Part of a small language model's weights.
Size: 9 layers, width 96, 3 heads of 32 (1 for keys and values), vocabulary 2048, 1.28M parameters.
Architecture: RMSNorm before each block, no biases in attention or MLP, untied embeddings, normalized queries and keys.
Training: a variant of Adam for these matrices, 5615 steps.
Each number is 200 + 40 x the weight over its row's rms, rounded and kept within 0 to 999. Layers, rows and columns count from 0. The size before them is the row's rms in percent of the matrix's.

# layer 2 MLP up, 256x96, rms 0.0656, rows 213-255, columns 0-95
099,209,225,284,165,189,131,151,259,167,182,220,209,181,246,177,150,166,171,206,180,230,178,210,149,190,216,224,227,157,188,237,223,221,139,204,202,130,218,264,212,280,220,184,235,222,214,151,211,222,231,259,196,131,168,170,272,261,199,205,241,195,223,150,171,152,201,242,153,155,195,208,254,159,144,196,308,252,239,247,285,132,228,212,173,200,213,228,199,255,214,227,254,268,238,164,222
112,204,144,175,88,199,119,189,229,230,147,174,166,231,280,140,97,175,148,177,289,206,163,199,227,230,140,169,155,177,240,193,232,173,245,168,230,95,182,220,208,205,181,192,218,216,204,162,220,190,185,196,184,140,212,139,239,191,241,200,196,192,150,163,170,185,156,191,224,230,206,207,204,206,237,197,195,158,144,210,212,242,185,164,282,169,136,247,210,174,313,183,206,227,223,202,211
096,240,196,220,220,162,248,169,213,165,151,203,212,211,190,189,217,221,205,128,253,264,113,236,150,197,130,205,184,220,239,192,216,146,216,170,279,137,157,195,239,203,176,207,216,235,161,240,243,197,296,172,172,171,148,133,158,119,202,203,199,198,159,212,190,151,276,296,233,203,167,236,176,175,198,203,178,259,189,117,155,159,209,158,245,172,205,221,135,230,223,205,211,128,138,194,197
131,205,140,185,136,226,196,171,264,252,165,255,242,266,278,113,140,201,142,199,247,218,179,240,151,175,216,171,175,194,247,266,286,214,180,150,164,161,193,212,171,263,195,197,240,129,197,260,243,198,179,261,202,193,197,178,260,205,182,217,202,169,135,143,188,217,235,239,167,150,202,221,228,170,149,226,271,187,163,241,222,224,209,200,185,157,205,253,225,204,291,205,220,185,255,156,243
105,225,246,259,180,215,169,262,182,185,179,244,171,228,202,172,236,165,233,194,172,243,137,232,247,150,244,281,157,231,185,196,220,221,216,165,171,202,192,210,208,241,182,226,144,162,189,249,203,206,225,196,231,197,250,189,220,217,202,197,221,182,255,291,212,144,144,189,247,197,147,231,226,228,321,135,168,173,145,289,214,143,180,211,176,249,183,232,192,265,132,184,270,246,165,150,128
120,231,192,148,248,176,251,186,191,186,289,220,206,194,221,227,155,159,222,307,226,308,239,199,237,243,223,208,252,186,272,210,174,177,169,190,107,219,182,181,180,192,201,205,184,178,192,273,187,217,254,173,185,255,179,191,179,231,178,188,255,129,196,253,209,227,181,239,288,187,215,199,190,241,123,142,258,159,210,165,231,236,188,254,147,175,163,234,199,165,250,176,203,125,242,194,150
093,177,216,225,200,183,182,146,243,303,289,249,145,216,196,176,228,255,250,150,201,232,217,222,198,232,135,192,214,166,190,246,180,137,200,129,207,226,201,265,186,141,229,154,160,167,206,179,217,231,150,96,209,188,143,141,220,206,199,165,190,183,155,194,259,208,171,238,240,195,241,170,224,100,190,126,158,203,176,193,142,140,184,229,173,236,233,176,168,140,238,211,169,147,187,239,227
105,160,259,183,266,158,212,179,196,214,155,151,208,215,143,200,228,232,243,212,185,198,185,212,179,137,216,121,162,140,167,198,206,182,146,168,242,234,203,120,227,156,212,190,199,151,170,158,157,108,154,148,185,177,151,233,219,292,199,194,172,154,170,261,290,230,180,187,175,261,181,183,95,205,214,142,175,159,189,140,189,137,213,149,185,246,136,195,203,182,206,220,248,209,174,225,240
104,238,135,237,241,176,242,120,181,139,176,156,228,170,179,177,219,226,244,151,227,181,206,207,196,267,118,120,182,140,150,202,232,214,194,199,226,203,163,181,234,133,189,186,179,206,121,188,196,159,237,208,165,158,177,194,74,111,170,213,90,235,177,220,186,177,183,182,235,186,233,282,171,226,212,174,194,237,188,163,161,194,201,140,156,181,162,203,161,189,227,217,151,175,169,163,238
089,165,257,228,266,215,225,205,187,263,196,224,232,231,259,209,193,275,225,169,272,184,214,226,171,158,194,191,174,233,264,254,171,240,194,123,176,240,260,203,255,140,218,253,216,172,211,230,199,250,189,292,197,149,171,231,270,177,208,173,164,234,198,210,240,178,205,120,114,295,165,229,194,209,223,238,200,253,170,165,171,216,130,145,236,268,223,153,219,201,181,179,162,227,163,163,194
096,185,198,144,119,164,219,221,166,225,121,190,106,198,226,171,217,201,229,214,195,175,264,206,210,150,237,160,110,123,216,189,235,230,161,182,162,231,148,210,200,244,167,201,181,177,133,202,203,172,191,174,221,137,249,215,173,194,231,225,197,251,179,195,146,249,225,279,179,162,235,189,120,196,173,263,137,265,244,199,142,166,241,170,234,167,139,153,139,205,283,209,210,223,162,221,183
090,232,233,217,199,201,200,178,223,250,128,184,232,202,239,153,88,167,159,209,182,212,152,220,181,199,216,171,153,234,222,206,187,273,190,112,193,221,221,150,194,169,152,189,231,201,178,318,187,235,231,198,184,231,184,243,189,205,182,232,284,235,129,132,201,209,240,160,205,196,232,191,210,183,163,195,214,334,189,178,252,217,262,226,201,229,239,206,170,112,251,145,233,164,213,184,234
111,235,196,216,178,208,229,164,184,217,169,194,212,142,116,255,216,228,200,186,231,254,150,218,203,251,180,198,175,202,245,152,172,130,220,224,233,165,186,120,175,180,249,229,236,183,144,145,238,231,204,217,234,170,272,145,185,196,170,265,256,263,136,236,205,258,190,209,255,170,177,229,207,177,191,259,146,108,231,130,144,267,218,156,263,119,172,180,209,203,254,149,193,173,187,225,224
108,206,165,195,248,180,245,204,192,143,133,231,236,219,298,166,140,240,181,191,157,174,202,191,234,185,246,282,233,187,166,192,210,276,182,257,200,170,203,159,174,230,184,230,210,147,191,249,206,164,198,171,161,197,248,249,185,159,239,261,194,201,216,139,217,110,150,268,136,216,152,301,223,135,167,231,244,203,157,283,237,238,240,179,215,207,147,177,169,163,211,196,227,161,251,180,202
110,209,140,156,176,170,215,178,201,200,243,195,210,207,245,206,223,223,254,248,185,216,205,230,212,161,187,208,96,87,265,191,229,218,264,193,172,289,208,239,176,229,244,196,219,140,164,179,274,149,190,172,223,194,200,242,194,146,200,209,287,204,227,185,265,204,137,170,124,195,227,239,239,185,175,176,160,243,183,138,251,152,240,182,165,201,207,254,301,209,260,154,214,223,170,188,193
108,212,176,250,122,258,241,160,156,269,187,166,213,247,251,249,142,161,144,149,204,225,135,188,172,226,167,122,160,210,275,203,259,230,207,205,224,238,211,201,215,184,192,192,221,265,197,148,225,197,126,188,194,161,123,272,178,192,180,197,162,150,217,180,171,265,180,278,247,186,224,208,154,253,240,138,184,176,168,131,223,141,216,220,236,234,210,257,263,229,250,208,222,215,164,203,217
082,267,191,178,226,179,203,169,169,205,168,139,182,179,210,217,190,198,108,188,153,93,168,254,177,180,195,244,155,200,183,141,269,171,201,171,295,242,160,174,190,161,177,247,151,184,209,195,188,237,161,182,199,247,208,195,186,306,211,181,201,231,229,156,194,247,259,228,207,123,247,157,161,150,230,173,166,172,152,261,259,174,188,135,209,229,195,154,249,221,173,203,217,284,195,222,140
105,189,249,234,275,194,150,183,152,95,172,158,175,177,175,173,290,216,227,206,170,243,228,200,176,176,194,224,165,178,154,118,167,189,223,214,173,214,141,177,237,123,178,219,154,147,237,142,178,207,200,173,256,203,192,195,173,175,186,205,154,195,130,240,189,252,265,216,257,211,217,216,130,251,235,170,119,171,224,167,119,175,247,223,215,198,218,248,212,205,215,216,134,268,150,228,141
076,224,172,243,175,140,202,195,248,203,200,198,155,172,189,233,205,216,197,172,145,196,244,184,274,181,212,224,217,193,237,275,186,198,241,172,278,173,133,143,162,267,211,196,216,253,196,253,194,218,204,238,166,144,217,196,177,244,247,215,298,220,191,179,211,158,207,201,215,206,104,245,210,280,182,224,212,214,188,211,276,127,228,233,210,116,194,207,264,190,240,249,284,211,217,305,189
101,148,178,189,166,218,176,176,146,251,155,187,228,179,200,221,160,242,231,280,240,230,125,213,181,201,206,182,203,228,256,129,215,165,192,150,149,182,259,243,280,254,196,176,218,147,188,193,206,252,210,230,135,183,165,171,255,212,239,261,184,228,234,183,159,191,161,186,147,182,196,190,218,135,233,241,159,265,145,182,223,281,170,176,168,225,220,243,281,283,132,202,189,210,236,115,222
105,232,140,147,212,234,250,183,210,179,235,184,203,193,148,177,188,240,179,172,254,149,224,244,160,245,155,224,218,145,167,142,186,218,245,215,183,195,170,220,177,157,176,225,172,235,205,139,213,176,240,213,233,197,216,226,115,157,181,206,169,117,234,231,178,263,225,157,177,158,157,103,169,211,185,213,219,284,213,197,251,278,189,189,143,246,265,240,237,190,253,261,190,259,164,96,226
094,203,200,188,204,215,235,268,183,185,188,284,188,152,160,261,170,192,168,145,148,210,265,245,246,120,177,271,238,212,213,151,143,244,285,219,190,209,199,248,128,195,258,203,225,189,88,214,256,223,174,188,279,138,231,235,178,232,202,204,209,197,239,163,181,219,191,190,175,169,187,223,257,218,176,215,163,209,219,209,208,283,155,213,202,194,233,234,169,192,186,264,153,184,218,282,126
090,138,237,201,209,204,173,187,163,195,100,135,212,178,221,200,153,200,144,184,204,229,204,168,201,183,192,139,245,194,189,174,206,199,171,181,152,199,212,202,180,216,142,159,166,212,161,190,166,204,223,233,175,186,225,164,169,207,221,247,189,270,170,151,195,215,210,284,189,177,222,169,209,270,237,256,201,300,236,250,180,202,271,190,306,82,243,156,100,199,269,201,214,218,176,192,257
100,231,284,252,177,226,163,240,185,205,167,171,116,203,83,198,201,175,248,225,200,219,138,189,266,201,196,245,189,210,215,159,221,160,247,193,172,221,156,223,247,187,198,236,218,158,178,185,219,174,214,154,259,153,198,199,167,217,209,224,192,238,207,291,178,232,217,140,256,209,236,232,166,219,275,184,122,120,155,199,198,155,207,193,201,182,136,223,199,200,197,200,136,281,120,176,119
103,219,251,190,158,235,158,214,205,222,138,237,262,229,260,244,179,203,198,144,155,210,183,212,222,148,214,189,214,208,160,198,153,220,117,235,213,224,219,267,200,207,187,195,117,158,238,206,207,139,255,170,232,202,110,191,229,167,91,228,198,257,217,201,146,282,153,191,120,147,158,192,239,158,214,251,214,252,174,148,220,207,172,269,189,196,204,238,248,171,201,266,245,213,219,216,258
102,114,169,236,260,197,257,147,258,257,171,202,203,246,303,222,200,156,234,207,191,249,146,216,202,129,287,186,141,272,202,187,235,232,138,177,234,185,194,203,191,216,223,206,169,193,170,241,212,168,216,211,246,193,194,222,184,179,233,164,214,180,213,167,176,179,204,168,189,186,180,288,128,152,173,220,235,214,221,216,228,219,201,200,82,209,226,127,233,143,219,267,270,178,247,243,226
106,236,202,234,209,206,230,229,170,214,235,140,218,196,214,136,248,270,282,183,176,199,247,195,220,222,187,227,161,264,176,144,127,164,220,189,159,235,187,261,251,168,188,185,161,218,277,147,263,265,184,173,255,175,259,210,153,202,88,194,196,163,188,221,207,256,173,150,288,220,170,146,153,253,207,182,176,187,225,97,137,204,169,237,173,241,214,213,179,215,211,212,178,225,169,237,194
098,123,233,220,143,192,196,172,234,158,240,231,162,154,211,131,137,192,180,200,185,159,272,260,289,213,143,214,225,263,239,145,255,193,216,161,152,203,163,203,173,226,206,204,113,230,220,162,179,186,221,215,194,246,160,224,182,221,327,226,144,216,261,218,200,260,214,230,147,223,232,120,225,158,185,186,167,186,227,239,238,211,242,202,200,201,244,243,208,183,244,179,203,220,272,180,137
099,221,198,163,152,184,82,159,190,201,212,190,199,221,264,243,208,271,194,227,226,168,157,146,240,151,140,166,217,142,211,120,224,209,194,222,237,226,206,140,189,228,240,210,177,247,185,164,121,247,229,166,150,244,207,189,202,259,211,259,182,181,173,239,255,153,233,189,230,220,212,210,164,199,215,217,295,234,151,164,206,194,210,263,256,219,183,157,156,242,183,196,257,319,236,213,184
093,186,247,148,143,144,191,307,169,222,181,226,161,168,130,154,227,144,302,242,155,205,215,153,185,209,252,220,208,157,151,191,218,154,158,233,207,182,178,142,233,197,135,183,170,182,117,194,241,217,209,232,215,262,213,185,156,317,195,169,219,187,232,226,186,211,210,217,236,223,146,237,152,255,184,216,167,220,223,247,146,243,171,196,273,191,187,233,156,200,251,140,168,233,176,220,213
097,233,213,204,140,198,90,200,231,275,139,166,163,233,160,208,137,168,224,176,187,159,173,180,246,187,197,172,183,270,183,187,250,198,252,308,199,173,150,153,182,193,224,173,207,155,241,195,147,196,215,205,249,235,182,207,277,220,174,156,123,205,193,207,174,211,155,150,234,193,284,188,184,224,120,144,217,182,224,211,275,261,195,156,199,185,207,197,284,210,166,150,190,240,199,248,165
096,96,177,210,232,167,221,294,244,227,125,222,257,177,204,191,212,260,219,253,141,143,274,210,223,155,244,236,172,237,221,196,223,247,229,166,195,167,246,179,194,263,221,207,252,150,260,251,213,190,163,182,191,206,147,240,215,221,227,237,132,218,147,167,269,228,183,225,173,232,144,270,267,156,150,218,196,205,213,192,232,204,179,161,203,234,166,147,210,244,168,207,187,162,264,261,242
092,150,129,215,163,208,182,164,133,255,253,213,244,219,148,230,201,167,240,228,180,159,256,175,219,160,185,258,281,271,237,208,240,188,181,185,191,199,196,158,189,197,173,243,111,246,198,212,230,176,187,156,158,232,111,221,260,191,149,155,296,142,231,185,242,240,265,253,199,221,152,173,164,235,217,237,214,224,158,182,197,220,217,230,120,279,177,141,166,170,205,179,221,185,231,176,230
092,179,225,223,164,158,158,234,229,149,218,206,158,175,136,182,215,142,159,240,221,226,184,181,227,217,260,197,209,251,189,171,228,207,201,199,210,166,168,158,168,268,214,255,206,168,285,167,164,249,197,147,271,258,205,155,173,219,246,217,263,255,133,219,179,227,234,195,275,183,237,79,194,242,175,221,161,126,286,266,227,224,235,178,239,118,197,221,221,201,160,173,208,223,185,210,237
093,209,212,273,203,182,241,155,184,126,122,191,215,226,159,238,206,201,147,164,241,203,233,183,182,199,227,184,300,245,261,181,220,181,211,203,188,173,176,215,176,202,218,149,221,245,240,198,179,213,154,255,134,124,181,190,159,248,226,214,217,211,164,225,170,196,260,233,142,227,190,165,232,201,165,345,194,182,200,248,171,256,261,162,226,135,155,247,216,265,187,212,204,161,180,117,232
125,250,170,183,159,204,240,164,197,238,224,204,285,210,268,166,214,180,120,186,150,210,128,206,207,220,188,210,154,210,267,264,206,212,186,207,182,181,274,298,206,203,209,171,194,167,254,296,174,243,194,139,238,203,150,242,198,164,210,221,216,149,208,161,165,167,294,140,189,218,204,171,236,185,197,176,190,199,184,199,254,255,159,229,175,215,305,229,232,164,257,175,244,147,233,163,245
101,146,222,215,138,212,161,199,191,256,202,141,205,183,242,143,137,163,257,250,145,183,183,247,152,250,224,253,225,313,225,198,244,244,214,138,234,99,248,214,241,272,218,153,240,139,173,193,197,195,234,201,181,187,155,189,217,215,180,189,183,227,186,134,176,230,171,251,250,228,183,217,199,147,158,187,247,167,226,155,185,254,198,181,164,264,234,174,181,264,220,221,194,125,189,174,260
103,209,206,246,155,197,148,203,174,194,148,155,228,161,158,181,201,188,234,267,136,205,228,162,249,203,234,218,112,205,151,262,199,205,206,193,142,203,154,255,188,245,219,244,241,185,193,229,184,233,231,177,159,246,224,273,219,145,275,251,197,174,289,179,177,152,189,204,207,238,173,215,217,193,102,275,235,233,187,150,261,221,152,177,249,220,255,206,199,241,160,207,184,239,137,279,139
094,156,178,181,113,239,134,223,263,260,186,212,216,189,249,252,187,245,139,215,203,131,184,155,264,192,153,171,155,175,181,185,280,182,228,176,206,232,194,254,233,179,192,232,167,189,167,186,198,271,177,151,272,198,201,238,171,218,212,236,228,240,162,231,221,194,255,254,249,205,204,138,165,173,172,217,264,248,157,300,224,195,247,280,233,172,217,213,177,127,236,210,255,192,213,262,225
110,191,187,196,196,139,167,192,180,144,219,189,105,155,189,228,219,247,212,150,182,236,217,198,233,241,168,202,237,295,187,254,255,276,225,284,204,106,177,156,154,175,196,220,176,194,149,163,192,272,257,188,186,229,233,145,157,176,217,202,167,209,195,204,202,251,244,135,209,209,214,183,282,166,156,161,222,154,267,224,193,214,253,262,204,173,202,229,138,159,239,223,264,175,263,240,214
103,224,147,195,192,210,228,153,227,185,227,273,200,200,285,158,272,266,122,174,232,175,197,263,245,187,116,242,187,137,186,194,175,157,224,221,242,133,230,262,202,249,183,223,225,150,208,220,182,254,224,173,238,201,194,134,181,179,230,165,195,189,110,230,201,227,198,194,165,166,208,173,203,161,228,226,188,161,89,201,275,157,193,139,179,186,176,105,224,168,247,200,176,176,246,190,190
084,258,134,205,236,238,216,139,201,207,215,229,238,209,237,173,92,205,135,115,210,241,205,183,187,179,200,219,253,234,214,223,193,160,177,198,180,165,236,213,224,138,193,242,249,231,180,242,232,257,171,167,243,214,226,194,190,265,158,221,182,245,149,167,316,207,205,152,263,200,232,299,260,199,148,223,224,277,244,239,269,181,216,252,163,212,242,218,214,203,169,218,179,187,259,207,185
100,263,238,146,185,193,237,204,152,152,106,176,243,173,98,200,232,167,165,126,262,171,202,210,200,253,135,163,251,179,158,246,190,169,160,232,178,242,189,181,182,223,158,237,159,165,233,233,197,172,179,166,205,200,185,295,189,139,208,204,122,162,225,195,260,180,233,225,185,235,155,168,197,191,229,225,184,145,203,189,162,245,146,195,211,174,265,225,77,165,165,193,237,221,173,221,230